Each number is 128 + 24 x the weight over its row's rms, rounded and kept within 0 to 255. Layers, rows and columns count from 0. The size above them is the row's rms in percent of the matrix's.

# layer 7 attention value, 128x128, rms 0.0603, rows 29-64, columns 0-31
size [115 102 111 105  88 122 109 113  89 103 113 108 118 116 103  95 119 111  92  85 107 122 111 114 102  87  94  24 104 117  99 112 113  57  74 113]
[[166 121 161 155 109 141  87 101  95  81 111 112 137 117 122 104 116 124 129 141 158 128 108 139 133 108 173 111 121 139 112 135]
 [110 141 126 145 131 110 109 124  89 129 141 100 130 107 161  82 156 168  81 139 139 156  90 141 145 123 163 113 164 184 122 134]
 [ 87 136 136  80 152 118 133 119  87  91 112 166 134 130 127 120 120 147 125 124 166 119 139 122 141 103 127 124 122 113 140 117]
 [155 146  99  92 156 135 152 101 119  91  87 147 153 140 128 162 102 137  87  83 111 139 165 140 150 106 112 107 160 109 166 124]
 [160 130 151 124 112 190 137 112  79 130  86 104 168 107 109 101 143 150 126 132 111 169 151 159 113 129 102 106 162  82 137 148]
 [ 90 105 154 142 147 109 151 117 144 132 128  90  92 158 157 142 148 121 126 174  99 117 122 146 128 150 116 120 134  97  84 122]
 [122 119 113 164 114 142  84 113 141  97 127 108 142  80 118 136 133 150 128  81 135 136 118 151 122 149 173 149 132  95  97 121]
 [130 106  73 122 131  64 139 143 107 174 146 174 110 127  90  93 125 123 172 117 104 127 169 153 136 124 159 150 142 145 134 153]
 [139 109 141  96 136  90 116 156 104 120  89 162  95 137 130 143 114 152 150 134 154 109  97 158 100 132 135 102 143 178 113 160]
 [122 124 131 122 151 160 176 121 111 134 105 116 138 153 145 107 118 136 153 139 113 134 144 123 118 118 124 125 112 140 180 144]
 [132 110 118  83 142 126  99 112 111 151 118 115 101 110 123 155 151 133 137 107 166 156  96 178 137  74 155 127 130  90 138  96]
 [112 102 101 136 114 113 161 107 129 180 134 164 129  82  58 116 120 156 139 144 117 154 147  91 131 145 143 111 114  85 123  91]
 [140 116 127 105 137  73 117 127 124 135 123 112 132 139 149 125 112 137 143 179 128 158 169 129 111 144 146 125 144 155  81 113]
 [117  86 105 148  80 131 152 151 116 130 122 119 148 209 120 139 133 154 129  96 143 119 118 121 146 104  67 127 115 133 104 112]
 [147 122  73 104 133 166  76 134 134 128 137 104 111 131  69 154 101 128 121  75 144 158 140 130 104  99 158 137 169 127  81 104]
 [133 135 160 126 124 120  97 144 152  70 118 151 134 172 142 111 149 110 103 130 134 127 149 114  87 157 131 137 105 104  77 148]
 [127 129 196 139 105 117 105 139 160 119 141 111 137 133 127 136 133 165 131  89 105  95 170  95 130 118 118 130 186 167 170 108]
 [138 136  97 113 128 130 132 143 113 172 121 184  99 156 104 148 114 106 169 109 153 126 109 130 128 155  87 161 108 136 128 140]
 [122 102 113  99 173 109 100 126 127 164 121 188 139  81  91 170 154 131  82 153  95 129 125 106 115  99 126 105 149  94 156 126]
 [ 99 119 134 118 111 122 104 125 108  95 125 106 145 153 143 134 134 135 131  82 150 123 110 165 107 124 143 132 122 149  71 131]
 [115 160  92 102 136 150 158 143 112 113 138  96 121 140 115 157 119 124 161 153 135 142 189  87 143 119 131 115 135 126 113  85]
 [154 132 149  87 136 128 160 142 172 111 145 167 122 144 104 104 149 144 107  87 116 156 135 155 118 127 132 125 117 121 100 190]
 [159 133 130 102  69  70 164 124 101 108 131 185 119 135 135 117 154  99 130 128 105 133  91  99 118 164 132 164 149 167 127 156]
 [ 97 140  79 117 138 106 112  94 110 151 124 161 123 135 129 112 111 130 155 182 127 145 132 134 106 150  85 111 118  81 163 171]
 [130 114 171 136 142 164  92  98 133  83 141 135 130 128 126 148  96 134 123 124 123 131 126 125 153  96 119 156 127  84 167  90]
 [141 153 164  89 124 170 177 116 135 104 111 131 120 151 102 105 135 120 100  94 177 120 133 138 130 178 126 135 108 116 139 122]
 [151 139 122 133 138 110 102  98  87  83 117 138 138 167 119 137 138 117 135 156 123 100 130 151 123 133 139 134  87 114 160 120]
 [102  92  88 137 115 125 106 128 102 122 116 182 119 103  99 161 101 142 147 135 135 137  71 129 154  86 145 119 132 113 146  95]
 [136 134 138 102 133 137 135 119 134 124 110 162 104 144 149 138 141  95 119 149 126 113 141 139 146 119 119 144 138  90 144 130]
 [120 111  74 118 106  50 149 136  87 121 131 131 129 132 121 123 133  99 111 186 130 149 141 141 138 152 143 119 105 127  70 121]
 [137 104 103 171 105  67 122 122 161 110 126  92  80 126 183 113 139 158 153 173 139  93 115 125 145 123  92 143 139 143 105 123]
 [136 113 133 157 128 163 136 107 113 121 118 109 147 143 147 159 115 123 178 161 135 117 136 139 158 128 129 113 145  99 153 137]
 [161 118 100 152 155 143 129 119 158 130  60  92 172 112  92 109 124 108 137 122 132 133 121 127 151  60 133 124  97 136 160 109]
 [156 151 159 133 141 121 165 156 160 157 130  92 121 130 137  83 136 110 124 106 138 134 157 105  96 138 132 124 137 147 107 143]
 [160 143 134 106 141 109 147 106 114 152 118 165 127 122 136 160 146  74 142  96 151 132 120 150 107 103 187 114 154 132 163 119]
 [137 119  79 133 133  87  96 147  82 134 144 132 152 164 147 130 160 105 128 100 129 132 118 148 122 144 132 135 147  79 154 146]]
# layer 7 attention output (transposed), 128x128, rms 0.0717, rows 29-64, columns 0-31
size [111  99 115 120  87 123 114 120  83  99 115 109 125 126  89  96 115 119  89  85 105 130 123 118 108  80  98  11  99 119 105 110 114  47  82 116]
[[107 109  89 103 119 122 175 149 170 169 140 130 102 102 168 152 120 120 122 121 112 105 143 106 156 132 102 146 124 135 140 116]
 [108 167 162  97 153 157 111 111 114 116 127 148 131 139 125 104  34 102 171 143 124 130 121 117 104 130 125 154 132 100 127 146]
 [149  78 139 163 132 123 123 142 170 149 149 109  96 157 138  91 123 129 159  87 125 141 139 115 109 109 172 176 154 141 134  97]
 [ 74  96 129 164 106 134  96 112 137 162 154 164 132 115 107 124 141 127 103 146 148 142 107 110 113 142 106 171 107 157  98 129]
 [ 95 100 101 114 168 138 126 141 138 132 109 140 128 137 130 109  98 117 132 128 137 111 126 136 144 119  98 148 112  88 119 120]
 [152 143 123 110 113 134 118 120 140 126 121 171 181 126 128 136 135 132  99 133  89 134 137  81 119 122 141 117  99 131 179 115]
 [156 161 109 120 164 150 155 122 124 168 141 141  99 133 151 126 118 128 172 147 101  97 139 119 113 145  70 114  94 125 122 139]
 [117 120 133 138 110 161 118 139 122  98 100  94 146 145 146 177 141 128 129 151 130 145  91 111 154 131 102  96  84 105 122 180]
 [136 135 142 137 123 120 126  77 146 105 160  70 125 127 128 115 152 169 111 120 161 145 138 101 148 144 145 149 112 140 143 131]
 [161  93 135 160  90  99 129  97 147 158 161 124 102 136  91 154 112  79 119 132 109 100 150 146 153 141 157 130 166 102 119  95]
 [136 147 133 135 102 139 142 129 101  84 152  89 158 156 118  80 103  72 128 122 103  71 127 122 129 145 159 150 148 146 143 153]
 [161  93 104 100 121 149 143 143 118 112 122 106 114 161 144 159 131  82 110 141 143  91 128 131 149 113 132 111 123 133 157 145]
 [102 131 112 139 106 160 117 151 146 108 132 124 124 103 144  86 115 167  94 114 147 122 119 133 147 151 145 109 113 112 152 132]
 [131 170 151 101 145 135  78  75 151 125  94 135 119  52 136 125 152 131 156 156 116 136 131 111  99 137 162 118 140 126 120 143]
 [125 107 107 135  99 101 160 103 146  99 160  86 125 134 143 107 127 138 129 147 153 112  87 121 156 122 104 126 123 160 122 124]
 [135 121  97 143 159 126 148 114 121 185 143 128 120  37 150 172 118 119 141 136 144 106 124 148 163 117 132 141 157 124 139 117]
 [106 125 130  96 134 101 138 102 103 126  68 166 146 130 123 137 128 117 119 115 139 116 151 130 120  95 132 135  60 109 110 128]
 [150  96 122 135  97 132 124 149 179 102 126 130 120 119 111 142 168 149 107 137  93 108 127 125 154 128 110  83 145  87 108 112]
 [136 142 132 110 108 146 178 137 141 112 119 108 155 166 154  79 144 133 101 171 148 124 116 143 141 113 170 144 165 170 161 102]
 [152 123  75 127 156 115 140 112 152 136 101 141 100 156 140 111  86 156 145 166 103 128  90 138 135 118  96 146 150 111 133 137]
 [ 84 108 162 211 150 140 125 141 134 157 118 138 134 125 103  96 175 120 129 120 124 127 109 172  97 124 139 125  99 159 161 133]
 [109  93 153 148 142 121 119 129  95 156 137 137 127 105 135 165  95 123 167 134 160  95 141 113 125  93 111 142 170 145 136 110]
 [114 106 131 177 148 153 118 145 121 105 125  91 127 103 127 105 109 181 142 135 179 117 160 134 133  93 107  77 123 117 105 156]
 [185 144 144 135 156 140 143 176 116 114 143  92 118 102 127 133 111 136 132 120 103 132 119 123 122 125 123 136 106 162 102 126]
 [128 171 137 132  69  90 147 146 117 169 102 149 104 142 133  72 153 127 161 133  91 133 120 126  88 158 134 142 121 163 100 113]
 [116 116 103 162  79 123  84 143 131 139 123 142 114 119 122 151 150 127 155 124 108 141 146 104 149 104 118 157 139 120 109 132]
 [117 147 139 119 119 132 135 154 141 132 113 111 118 110 153  91 151 131 144 107 103 135 146 136 139 113 142 124 122 137 169 149]
 [166 147 133 112 118 113 152 174 157 122 122 130 125 151 122  84 130 135 107 131 124 139 123 138 112 116 129 103 135 113 138 103]
 [129 147 134 180 110 137 157 139 152 127 156 106 158 114 115 103 112 112 136 150 113 124 113 137  55 122 128 154  77 161 126 120]
 [145 134 153 132 135 172 119  97 151 132 110  86 126 125 158 132 119 172 140 122  93 108 115 140  97 135 126 142 184 124 186 178]
 [119 169 140  96 124 137 101 112  88 165 110 146 147  97 101 162 146 122 160 106  99 122 148 117 107 140 116 124 101 111  93 140]
 [161 133 169 100 109 133 120 135 167 157 110 129  62 126  75  92 137 129  94 119 100 152 122 103 113 144 111 102 117 102 131 119]
 [110 136 114  97 116 103 128 104 178 114 144 124 121 147 145  99 168 137 109 108 154 131 132 167 133 165 185 162 159 133 133 142]
 [138 103  89 162 131 118  93  75 113 118 124 130 132 103  87 167  95 132 140 119 164 113 142 112 159 159 160 131 152 139 137 137]
 [ 99 162 115 170 116 138 129 141 113 118 160  75 126 124 125  99 130 149 115 149 114 105 128 102 174 116 112 143 118 154 124 150]
 [104 120 161 138 114 136 106 161 176 140 148 105 101 127 132 119 131 114 128 127 109 129 166 127 104 129  93  85 135 105 157 160]]
# layer 7 attention query, 128x128, rms 0.0906, rows 64-127, columns 0-31
size [108  90 105 101 108 106 100 100 104 103 103 101  88 101  99 100  93 107  94 106 105  95  98  94  96 100  95 102 111 100  92 103 101 105  88  98  96 101 111 100 105 110  85 112 118 111 110 100 103 105 101 112  99  94 100  97 103 108 108 101  97 103 101 108]
[[143 158 119 117 138 113  97 142  90 155 120 117 142  84 124 126 113 110 109 105 122 121 121 182 154 109 113 101  92 103  92 170]
 [117 120  80 107 120 114 102 105 109  84 121 178  90 127 127  79 131 124 106 116 140 159 138 134 117  92 102 122 144  96 148  94]
 [134 134 101 140 146 121  91 110 125 150 159 155 119 143 115  95 158 165 122 116 136 154 130 178 151 118 100 108 119 136 161  62]
 [116 125 180 157 129 134 136 146 108 107 136 140 139 127 161 146 169 120  75 113 125 178 121 110 105  96 104 139 127 105 103 160]
 [164 136 126 115 128  94 133 133 120 127  55 135  99 128 167 109  98 142 138 115 134 147 156  95 108 154 172 159  97 115 161 165]
 [122 122 116 119 169 130 147 122 104 133 133 124 109 132 136 165  99 118  78 121 111 110 136  55 147 142 103 124  80 148 119  89]
 [125 152 144 162 122  86 146 104 164 135  97 155 160 128 109 110 116 117 111 149 148 148 131 123  81 149 144 120 176 133 144 105]
 [153 138 120 156  86 133 121 120 123 144 173 112  89 184  96 115 101 134 133 134 157 134 110 146 100  97 103 118 142 176 124 131]
 [175 118 125 152 126 149 163 145  80 126 160 152  95 131 130 108 126 115 169 142 133 132 148 108 155 135 163 133 108 138 125 115]
 [145 132 144  98 116 124 112 147  95  93  97 143  97 152 128 121  95 109 146 139 133 106 110 118 143 210 160 123 193 128 143 175]
 [130 134 138 129 133 152 112 154 141  98 118 128 154 134 130  97 110 145 130 145 140 123  92 116 121 122 112 115 131  77 161 103]
 [141 108 100 125 160  89 131  99 144 112 107  45 126 120  89 135  51 153 133 151 149 146 141 101  93 160 126 146 124 100 169  86]
 [102 123 143 125 118 167 128  80 123 124  89 132 121 148 121 103 104 128 128 136  89 113 144 115  83 129 150 116 130 140 138 116]
 [142 124 124 147  80 132 114 101 146 126 138 106 129 108 104  97 125 149 126 151 108 112 135 154 178 117 124 126 120 148 151 103]
 [ 81 129 112 144 113 125  90  80 165 126 106 106 141 122 100 163 166 146 109 142 136 134 118 114 107 134 167 149 146 104 143 123]
 [151 126 114 136 130 125 114 183 103 133 136 134 124  89 155 106 102 103 166 122 147 126  93  93 124 138 145 163  91 144 133 110]
 [154 158 118 113 134 147 151 191 171 163 119 126 124 136 115 103 129 120 114 115 138 150 124 134 185 170 134 123 147 174 125 152]
 [138 113 150  83 105 113 116 109 118 142 144 110  87 115 173 113 154  99 118 116 122 134 119 173 123 143 135 131 102 127  95 116]
 [125 126 145  67 110  96 169 137 100 130 183 133 141  91 176 144 148 145 133 161 158 106 170 139 145 101 153 158 132 123 130 155]
 [131 104 129 140  94 101 111 143 135 143 159 112 105 195  89 149  92 182 129 145 100 113 125 130  99 113 124 147 130 141 158  89]
 [131 124 142 139 147 100 117 118  96 144 116 131 107 116 145 125 166  90 136 142 104 134 137 117 159 138  98 129 124 145  95 118]
 [140 124 129 112 112  69 147 110 142 114 127 134 113 138 115 120 121 140 165 117 133 129  89  96 129 140 176  96 141 119 142 128]
 [151 125  89  91 114 142 102 113 160 131 104 147 148 155  99 116 169 102 139 120  97 142 168 143 138 110 168 107 145 172 125 148]
 [127 156 154 168 145 139  98 135 134 135 133 143 120  73 161 105 103 141 131 147 129  92 144 142 131 152 140 155 126 114  89 146]
 [133 137 145 133 144 166  63 142 114  97 106 105 138 118 120 130 136 147 118 114 175 118 154 105  82 156 130 130 137 152 136 154]
 [142  96 163 148 105 146 132 157 133 142  79 125 100 130  89 119 136 106 115 174 121 143 146 160 109 143 154 148 128 109 145 149]
 [121 106 126 124 164 148  82 131 129 143 124 112 146 122 112 106  85 135  97 112 146 127 154 122 113 167 116 159 151 108  93 144]
 [149 195 104  86 127 147 119 155 108 110  95 128 107 105 160 166 169 108 115 122 103 141 159  56 139 145  99 134 124 141 103 121]
 [103 120 129  96 158 123  80 127 151  99 108 142 127 132 146 103 161 127 120  85 114 102 145  64 140 157 155 123 111 129 134 125]
 [146 120 178  74 150  73 145 150  96 116 126  88 174 185 104 121 142 126 157 159 138 113 146 125 131 117 120 144 157 122 123 101]
 [129 176 120 153 114 148 143 180  68 137 137 145 117  95 145 108 137 113 153 146 117 143 142 136 121  82 140 114 106 133 133  93]
 [101 147 153 143 114 134 130 150 145 127 153 107 140 171 126 125 123 122 121 114 135 164 141 136 102 139 167 102 137 131  94 133]
 [122 139 101 150 139 140 123 109 170 136 149 156 128  68  79 131 137 137 128 106  79 159 148 108 116 125 134 126 147  77 120 136]
 [138 123 137 132 113 172 103 172 190 114  97 108 115 128 127 122 126 126 117 125 148 113 154 178 110 119 182 117 118 161 127 148]
 [145 136 140 104 127 122 109 169  97 110 113 152  96  89 143 162  91 153 114 120 115 149 149 138 108 144 148 157 138 123 114 157]
 [131 113 118 103 146 155 161 156 156 171  87 155 107 151 160 121 155  87 153 132 132 157 125 130 200 114 164 144 113 107  99 138]
 [118 145 150 131 168 150 183 148 104 153 132 127 110 129 135 148 120 120  96 157 113 117 120 156 126 128 159 135 123 118 135 166]
 [127 109 174 148 167 118 170 125 131  88 118 114 107 157  95 126 128 106 134 161 135 113 172 109  75 120 146 123 151 121 156 108]
 [ 98 136 143 167 130 173 124  91 154 138 156  60 133 118 126 135 183 127 151 135 140 123 139 143 162 109  99 108 133 119 147 107]
 [108 130 156 162 119 172 124 149 118 147 136 128 143 149 139 142 139 133 147 135 159 171  99 167  95  77 139  98  84 102  75 145]
 [ 95  97 129  91 151  81 165 127 110 120  99 113 146 118 118 153  91 111 101 146 138 159 125 135  85 119 139 160 167 162 139 142]
 [120 132 176 131 104  84 105 129 122 113 175 157 156 110 143 147 148 158 143 134 142 137 153 199 122 110 105 151 161 120 115 104]
 [ 98 135 169 156 109 138 157 128 139 153 203 138 133 159 141  86 127 134 109 121 143 138 157 157 140  94  67 132 139 123 153 134]
 [168 101 104 132 138 129 134 131 100 132 109 140 133 108 177 165 126 128 150 109 111 141 104 100  86 156 117 148 161 130 112 142]
 [119 144 127 123 135 108 120 101 172 142 118 161 120 126 114 131 129 150 113 148 137 149 101 141  96 159 192 103 132  88  86 132]
 [110 123 145 161  99 135 111 143 142 138 125 102 110  96  99 124 133 141 148 114 120 129 142 160  89 134 123 127 150 143 104 121]
 [131 135 103 127 139 129 132 155  93 115 162 139 131 106 140  79 143 134 102 125 133 105 141 154 204 135  80 116 119 116 120  99]
 [130 132 118 146 129 100 156 153 100 110 152  70 153 120 101 162 121 143 150 159 137 130 128  78  97 132 116 153 117  90 148 122]
 [ 99 137 104 170 124 125 149 135 146 118  93 113 127 129 133 147 128 139 112 151 117 121  92 166  90 106 144 157 176 110 127 101]
 [142 118  93  99 133  79 115  96 112  97 152  86 121 112 137 144 168 132 145 130 116 127  81 161 107 138 111 139 141 146 134 151]
 [130 166 101 126  92 130 103  85 104 144 130 144 146 125 115 127 124  98 121 116  93 133 158 117 165 151 144 138 115 112 167  95]
 [108 133 160 105 100 131 177 199  97 125 147 149 120 149 112 129 130 142 142 128 148 139 125 180 106 148 136 139  93  97 142  95]
 [166  98 170 106 103 144 144 131 119 116  66  92 110 104 134 182  92 127  84 119 132 155  92 133 108 153 148 136 113 121 150 151]
 [130 112 133 168 102 147 159 166 135 129  98  70 132  98 140 119 124 157 100 107 157 158 162  95 110 163  93 132 131 147 157 123]
 [137 117  76 159  79  58 112 173 128 133  71 119 132 130 153 167 125 120 136 134  98 103 163 150 134 124 128 136 134  89 133 143]
 [113 129 119 119 106  98 109 102  95 129 126 136 141  69 155 146 106 114 126 140 124 134 158  96 172 134 117 124 147 122 110 115]
 [124 114 133 121 142 117 130 106 100 124 104 145 137 101 111 175  69 109 117  99  87 143  99 144 116 186  68 140 122 157 165 168]
 [ 96 162 126  93 116 163  80 138 120 115 100 106 154 145 129 154 137 166 128 123 125  90 130 166 142  86 159 135 123 111  89 125]
 [117 126  91  91 115 136 100 134  97 147 191 139 126 151  99 145 142 119 125 133 149 105 102 161 184 129  91 114 138 115 116  90]
 [120 108 153 119 126 111 101 147 171  92 127 137 144 165 135 125 101 125 163 109 149 157 147 145  98  85 139 115 116 186  99 121]
 [117 118 102 133 164 179 134 132  76  95 112 120 133 128 116 160  81 112 147  59 140 153 132 104 108 105 171 148 112 141 136 119]
 [102 161 154 112 140 119 130 133 139 119 167 134 116 129  97 128 135 150 154 168 123 139  97 161 134 122 116 118 127  95 161 168]
 [140 100 144 148 111 125 121 165 162 129 142 116 179 170 139 149 103 140 126 146 109 158 149 124  90 115 154 123 128 105 107 118]
 [135 145 197 124 131 154 130 104 151 129 176 109 164  95 109 159 140 129 153 103 126 136 108 171 115  79 115  91 171 119 121 117]]
# layer 7 attention key, 128x128, rms 0.0865, rows 64-127, columns 0-31
size [106  93 103 102 105 102 101  91 117  95 109  92  95  96  97 100 103 107 109 103  93  99 104 101 106 101  96  99 102 102  99 104 102  99  89 106  93 111 103 100 100 101  89 101 110  94 103  96  95 116  92 100  91  98  99 106  95  99  95  96  93 101  94 104]
[[179 170  97 124 115 108 123 153 146 129 125 135 147 168 146 119 126 119 125 139 186 153 146  89 174 123 140 147 117 144 136 113]
 [133 154 115 156 150 170 108 132 140  99 133  93 130 111 117  54 121 111 131 124 161  87  71 179 118 100 109 136 112 158 153 173]
 [158  94 126 167 143 131 109 136 142  94 159 131 143 111  91 147 178 171 103 142 170 132 121 129  98 117 113 124 167 142 147 100]
 [127 123 118 104 109  99 130 133 143 114  64 123 108 107 165 118  94  98 136 134 127 117 145 161 102 111 129 125 154 140 131 165]
 [144 143  82 136 104 117  94 150 132 131  97 129 110  99 144 119 148 151 122 125 114 107 133  88 185 107 136 117 103 153 126 178]
 [120 137 139  98 107 116 126  82  96 118 108 152  86 144 106  94 188 140 148 141 111 118 146  96 155 114 141 125 183 148  88 117]
 [ 86 114 131 139 128 152 128 157 143 147  87 123  85 145  99 109 131 159 129 144 116 114 136  94  89 146 167 119 158 117 156 117]
 [157 120 103 137 110 130  94  97 107 140 124 122 118 170  76 105 102 149 163 108 141 137 100 102  75 169 125 143 103 134 118 112]
 [128 172  98 200 159 115 137 148 103 148 155 160 112 148 120  84 111 108 125 143 113 157  93 118 119 149 136  95 178 154 119 121]
 [143 107 135 114 153 118 133 133 145 153 119 149 157 133 141  86 128 166 150 138 103 109 158 113 134 126 160  86 138 157 145 122]
 [137 119 107 142 161 145 103 137 110 118 125 100 126 135 134 110 117 106 126 188 118 131 130 160 105 123 121 132 142 106 121  97]
 [107 126 108  80 114 135  93  88 139 106  91 107 185 127 128 103 105 107 141 176 147 114 161 103 110 143 154 131 119 154 156  89]
 [127 138 139 148 131 115 129  60 102 111 110 124  84 183 134  94 116 143 148 124  98 109 116 122  95 148 149 129 145 183 138 110]
 [157 101 149 178 101 144 121 158 144 112 138 129 129 105 103  96 109 120 158 146 154 151 149 156  99 143 144 143 117 106 158 148]
 [123 107 106 147  96 125  90 128 123 172  76 167 130 101 123 161  82 132 140 128 118 132 114 108  94  97 124 141 108 118 152 124]
 [135 123 102 168 110 157 130 105  74 172 141  95 137 150 170  92 118  84 137 142 100 136 134  91 130  88 187 130 150 113  89 109]
 [135 133 105 158 171 118 133 159 175 134 162 128 126 113 103 120 133 110 121 135  97 141 138 115 176 145 123 121 145 108  81  89]
 [ 94 103 161 112  77  96  96 172 133  80 135 109 128 122 127 104 180 120 101 123 158 141 140 160 130  92  98 102 122 154 135 100]
 [ 84 128 187  96 107  91 138 145 107 159 138 139 146 163 151 129 132 118 127  88 194 124 133  87 145 108 146 123 129 130  96 129]
 [132 134 141 140 156 131  97  98 130  82 119 122 111 127 119 124  94 146 127 147 147  85  87 129  72 111 106 121 118 126 128 123]
 [ 90 164 109 133 120 130  89 153 118 135 205 138  75 146 140 100 155 158 152 123 124 110 115 110 208  75 104 142 134  98 154  95]
 [179 169 124 111 180 159 160  79 124 107 149 103 132 108 102 111 129 132 114 124 132 135 121  94 155 106 106  91 132 143 120 126]
 [155 158 142 107 142 166 119  88  97 103 118 138 148 134 106 136 121 127 151 134 101 147 144 130 132 101 140 141 132 123 117 156]
 [120 196 150 144 104 115 151 122 110 131 151 108 144  98 142 142 112 111 131 169 131 108 132  87 172 111 124 107 172 142 121  77]
 [111  96 118 143 128 113 109  95 125  95 106 114 148 123 103 134 148 118 153 152 117 124 132  55 172 178  82 125 112 145 115 135]
 [139 156 162 146 105 126 103 160 129 132 115 149 120 134 116 147  97 133 101  97 120 142 113  97 100 128 155 120 165 128 110 180]
 [154  98  84 142 147 115 160 132 120 161 127 149 129  90 138 133 190  79  97 130 126 136 151 111 129 129 157 129 121 152 140  92]
 [ 91 100 100 113 124 134 100 127 140 127 128 151 135 131 132 124 165 135 135 154 120 117 152 166 174 100 178 105 120 130 110 210]
 [ 93 174 110 142 103 131 140 110 132 164 128 131 126 154 158 113 193 114 139 125 104 120  77 114 186  79 102 142 128 148  99 117]
 [108 108 142 101 135 141 125 109  62 120 161 124 132 148 124 144 154 119 121 211 145  94 120 177 154 128  97 129 161  66 155 132]
 [145 168 142 179 155 119 131 158 152 116 147 138 127 119 125 136 110 123 118  69 132 105 143  91 148 121 123 114 143 135 158 161]
 [148 134 139 141 158 149 158 182 113 154  89  89 157 134 134 150 172  97 102 158 151 124 145 129  89 116 107 150 124 145 147 163]
 [152 164 122 169 128 161  93 114 146 138  95 127 170 117 131 102 122 123  94  98 109 133 142 180 170 132 144  99  98 124 120  88]
 [142 141  80 143 122 130 134 164  99 143  90 117 128 128 126 123  99  80 131 157 128 138 124 180 122 148 103 156  94 164 153 138]
 [155 154  65 141 110 140 134 153 126 113 104 120 145 114 134 129  92  84 110 149 135 125 110 138 161 151 154  80 120 151 101 174]
 [145 165 143  99 122 154 144 202 111 141 148 162 133 146 129 141 138 123 127 107 100 114 107 173 214  83 143 133 134 104  85 120]
 [169 203 125 116  77  94 111 123 144 138 126 112 145 140 100 167 106 113 114 101 121 129 134 157 140 115 161 118 133 119 113 131]
 [131 156 163  91 134 126 186 127 138 106  92  85 115 129 154 168 126 110 141 122  88  91 146 176 120 136 175 120 122  96 145 125]
 [ 85 127 162 126 141 132 136 131  86 128 155 152 132  84  91 129 164 147 123 143  98  94  98 155  81  94 152 122 102 114 118 123]
 [178 136 124 108 124 129 163 160 130  89 157 151 161 121 134 112 115 101 165 107 122 151  98  96 147 127  93 132 138 144 148 146]
 [ 97  81 159 105 164 124 136 172 106 142 129  95 150 104  65 137 107 127 128 137 127 117 131 114 159 129 132 159  95 154 154 139]
 [112 103 124  97 116 103 118 164 135 131 123 112 130 129 182 102 125 120 112 177 160 114 122 100  76  90 176 134 122 158 119 153]
 [131 103 116 163 114 143 117 178 124 119 139  94 117 121 157 148 128 125 133 107 141 132 140 139 120 113 106 114 120  82  99 120]
 [ 88 120  93  93 121 103 133 107 125 140 137 117 136  83 127 111 125 112 135 124 147 148 116 101 103 152 163 140 115  88 120 127]
 [117 124  78 123 134  98 112 140 104 131  98 160 136 144 144 129 145 150 142 136 111 135 159  91  39 153 147 144 116 151  69 108]
 [174 149  82 100 125 122 114  75 172  93 127 154 128 132 129 107  95 126 117 102 154 143  96 120  84 137 129 141 123  95 125 110]
 [ 99 107 123 155  94 152  96 137 113 130 149 135 141 162 146 116 171 127 108 155 170 132 102 133 146 113 116 145 147 106  96 117]
 [140  80 173 106 180  74 131 136 132 131  62 107 134  98 136 144 120  91 119 128  92 136 114 107 108 169 142 136 160  99 141 144]
 [135 164 121 157 146 104 107 155 141 134  99 113 108 123  89 145 113  96 115 124 126 120 132 147  93 113 163 146 160 104 153 147]
 [ 71  81 124 165 103 111 137 138 129 138 165 121 225 125 131 161 139 147 169 100 129 136 110 153 118  70 100 106 103 140 115 127]
 [135 131 153 114 162 120 176 116 126 137 123 139 168 139  82  96  96 193 134 144 178 115 115 163 159 150 110 115  96 113  87  73]
 [120 141 156 148 120 117 150 171 142 128 140 121 135 130 124 117 120 130 118  88 194 123 112 101 106  96 166 138 123  84 125 162]
 [133 159 154 152 113 128 139 116 103 127  98 146 110 125 147  98 111 106 119 101 145 119 195 159 128 143 109  88 165 141 128 124]
 [141 126 157 147 171 101 112 143 106 133 103 122 145 132 134 156 113 131 167 128 113 144  69 119 140 159 116 156 136 100 107 159]
 [131 129 130  97 142 120  96 106 137 132 126 165 110 125 146 138 116 153 115 121 125  87 125 112 114 125 102 159 141 190 154 156]
 [ 99 108 152 136 159 125 113 155 133 115 151 133 131  80 112 129 102 113  92 125 115 133 144 155 133 106 100 111 113 162 106 161]
 [122 136 143 117 124 148 107 150 108 152 143 114 113 110 102 125 102 100 134 129 118  80 118 153 169 166  97  98 142 115 135 122]
 [151 153 148 140  87 119 136 171 161 130  82 126 160 163 128 151  95 156 128 139 155 117 147 165  55  89  85 185 118 139 113 118]
 [ 59 105 112 132 147 175 177  95 131  95 142  94 142 129 125 173 101 151 125 153 148 140 127 121 116 130 127 142 104 125 122 102]
 [158 114 138 131 178 122 144 130 131  95  90 134 157 144 146 134 108 111 116 166 123 114 130  64 102 163 120 144 168 155 105 146]
 [164 122 119 163 108 127 121 118 112 155 100 107  81 123 134 126 137  82 112 122 128 108 121 104 146 141 145 146  92 113 141 141]
 [148 143 122 109 136 123 128 141  84 136 154 151 182 152  87 173 118 171 125 128 184 146 138 139  85 128 135  76 126 150 135 159]
 [157 144 165 128 169 182 175 171 127 114 119 141 108 158 146 146 119 112 112 125 116 134 140 111  57 151 129 156 123 137  77 141]
 [ 97 125 134 159 133 143 165 124 144  70 117 138 125 138 158 166 117 149 136 115 114 129 143 149  49 112 126 113 143  85 142 109]]